Weights of a small GPT-style language model, trained from scratch on English Wikipedia: RMSNorm before each block, 8011 steps.
Each number is 128 + 24 x the weight over its row's rms, rounded and kept within 0 to 255. Layers, rows and columns count from 0. The size above them is the row's rms in percent of the matrix's.

# layer 18 MLP gate, 704x256, rms 0.171, rows 1-7, columns 128-191
size [ 98 104 102 101 105  95 107]
[[160 112 156  89 115  85 146 125 135 130 129 111 173 165 130 113 125  87 113 169 106 131 122 153 126  80 136 137  93 126 122 181 165 166 132 135 173 164 155 156 164 131 112  86 115 108  87 134 175  84 119 115 101 144 137 124 137 158 101 147 114 155 143 138]
 [104 104 126 115  98 194 126 117 100 108 115 113 112 144 103 137 168 128 127 106 158 134 155 136 170  80 124 145 144 140  72 153 107 110 106 121 150 138  66 117 155 134 120 140 114 150 109 134 114  90  96 111 174 188 124  97 114 101 161  92 126  94 153 138]
 [112 111 145 139 114 142 111 103 124 125 144 117  78 127 130 155 153 136 178 134 153 138 167 122 126 130 163 132 182 117 104  95 126 134 175  92 101 143 144 133 139 150 162 146 117 124 109 140 165  93 105  69 161 114 120  99 117 106 133 100 134 165 174 107]
 [150 143 111 121  66 109  72 103 119 108 154 130 176 134  90 104 150 128  88 122 105 148 106 167 107 142  88 129 102 128 159 167 138 114 105 133 120  92 113 115 113 146 136 141 112 143 163 116 164 111 153 156 174 154 101  81 139 114  99 118 106 135 113 147]
 [139 139 113  98 121 140 116 105 155  99 154  67 140 146 106 133 102 145 130 139 100 145 142 153 139 101  80 116 125 123 143 106 138 147 129 110  89 134  84 114 110 115 100 150 151  96 105 131 122 130 142 165 175 122 124  90 140  97 171 164 149 150 137 138]
 [134 149 151 119  98 104 141  91 124 152 152 114 123 120 125 138 109 148 147 112 147  92 158 140 129 142 103 148 137 125 131 129 149  74  93 103 162 108 126 110 132 115 156 104 124 128 147 141  96 142 181 104 122 145 113 130  97 116  88 150 180 175 139 125]
 [157 115 126 101 113 122 111 169 121  99 160 130 156 133 101 162 141 147 158 124 103 153 172 124 140 168 138 109 153 148  99  92 159 191 139 118 154 111 132 100 143 165 159 126  87  92 129 124 161 109 164 104 151 108 118 151 133 132 124 154 124 126 149 124]]
# layer 18 MLP up, 704x256, rms 0.184, rows 1-7, columns 128-191
size [107 104 106 103 100  89 108]
[[105 149  94 118 156 115 111  84 138 157 132 157 155 130 132 139 125 114 151 101 106 127  95  85  85 161 170 138 129  91 135  93 117 161 120 123 132  88 125 123 113 133 148 134  99 115 110 148 139 141 149 113 169 123  83 129 149 139 159 178  99 124 130 102]
 [167 105  87 138 129 176 168  98 114 114 147  95 135 133 142  66 166  99  93 112 127 143 133 107 104 153 117 154 148 148  92 143 163 107 112 139 112 134 124 129 108 138 123 135 155 150 166 163  89 130 143 122  94  69 146 128 155 108 139 161 159  91  97 124]
 [146 137 140 106 128 114 121 141 150 137 116 111 112  95 165 112 147 122 132 106 148 120 102 124 184 108 126 122 106 129 142 146  92 100 141 165 154 127 135 117 130  82 164 129 136  97 148 148 137 120 155 129 113 124 125 162 127 143  88 103 170 107 115 129]
 [108 117 160  84  67 170 153 133 121 149 106  97 119 149  97 123 139 114 103 128 114 120 121 129  94 148  99 129 131 119 162  87 110 160 107 106 144 113 105 100 186 175 148 111 147 140 161 125 128 108  97 100 100 136 142  94 112 147 118 122 174 122  99 105]
 [106 181 115 153 128 152 143 157  96 132 117  89 149 127 120  79 141 110 155  52 158  96 105 121 149 148 159  98 123 143 119 137 116  70 112 132 112 139 143 103 143 103 102 134 100 107 148 178 165 120 134  96 153 154 127  97 132 132 126  78 155 151 118 132]
 [136  90 124 132 189 139 114 180 131 124 109 124 124 101 155 117 166 103 106 140 135 144 120 100 129 172 125  72 151 132  94 128 156 148 135 145 114 147 125 133 160 113 119 123  97 178 103 104 133 139 140 160  88  88 177 142 118 162 164 149 133 157 166 123]
 [141 147 117 101 124 140  67  80 149 134 134 141 171 174 161 136 110 152 111 161 148 119 131 114 102 142  87 104 148 131 107 174  87 121 130 135 109  86 115 119 141 124 169 110 140 113 113 169 137 129 174 110 164 162 119 144 113 133 112 110 125 150 114  98]]
# layer 18 MLP down (transposed), 704x256, rms 0.0647, rows 1-7, columns 128-191
size [111 102  99 101  99  94 111]
[[128 119 123 118 149 107 115 154 123 160 149 128 149 175 137 125 116 120 133 171 126 155 110 115 120 110 134 139 171  99 149 160 146 169 121 140 114 123 151 148 101 103 122  65 115 108 119 144 103 148 156 131 139 157 125 145 123 112 142 158 114 121 112 135]
 [128 114 132 128 157 105  78 118 146 102 136  86 176 137 161  84 135  73 143 110 142 163 123 100 155 138  99 103 130 125 133 131 140 157  98 145 131 153 116 129 104 124 115 117 108 106  96 125 125 132 101 112 156  70 121 134 113 108 169 132 127 134 106 129]
 [114 107 119 108  99 130  98 123 128 154 155 115 144 124 146 134 117 125 111 150 122 144  97 101 147 136 128  97 116 146 110 167 164 122 134  91  84 158 136 189 143 150 112 144 159 121 124 118 132 143 149 132 136  92  95 110 112 141 110 108 130  99 158 126]
 [165 124 131 153  79 154 143 136 118 117 145  99 124 151 123 106 129 174 145 145 133 123 141 113 124  91 123 130 165 152 112 128 102 118 150 125  90 156 130 123 110 145 146  85 121 106  97 162 151  86 147 102 169 116 160 142 109 159 162 126 142 143 121 115]
 [132 164 114 112 141 137 133 112 131 109 115 131 111 161 119 127 136 135 113 107  81 137 104 142 108  80  98  93 132 118  77  86  82 123 153 121 149 102 135 134 123 162 101 156  94 143 115 125 137 116 118 155 125 159 149 124 136  88 126 140 144 139 101 104]
 [141 106 103 114 106  84 162 134 151 133 148 104 140  95 132 121 136 174 147 145 168 155 186 140 134 179 152 123 178  83 147  97 120 154 149  84 104 146 133 151  63 145 121 150 165 113 159 140  96 113 155 137  76 109 110 130 136 118 108  78  96  98 109 118]
 [126 132 122  89 129 153 146 142 160 110  84 169 106 148  92 127  96 140 148 126 142 137 134 145  66 146 120 117 121 139 123 134 123 155 167 129 133 130 127 177 116 122 128 122 124 143 143 135 142 122 128 129 153  75 123 135 117 158 145 131  76 188 115 166]]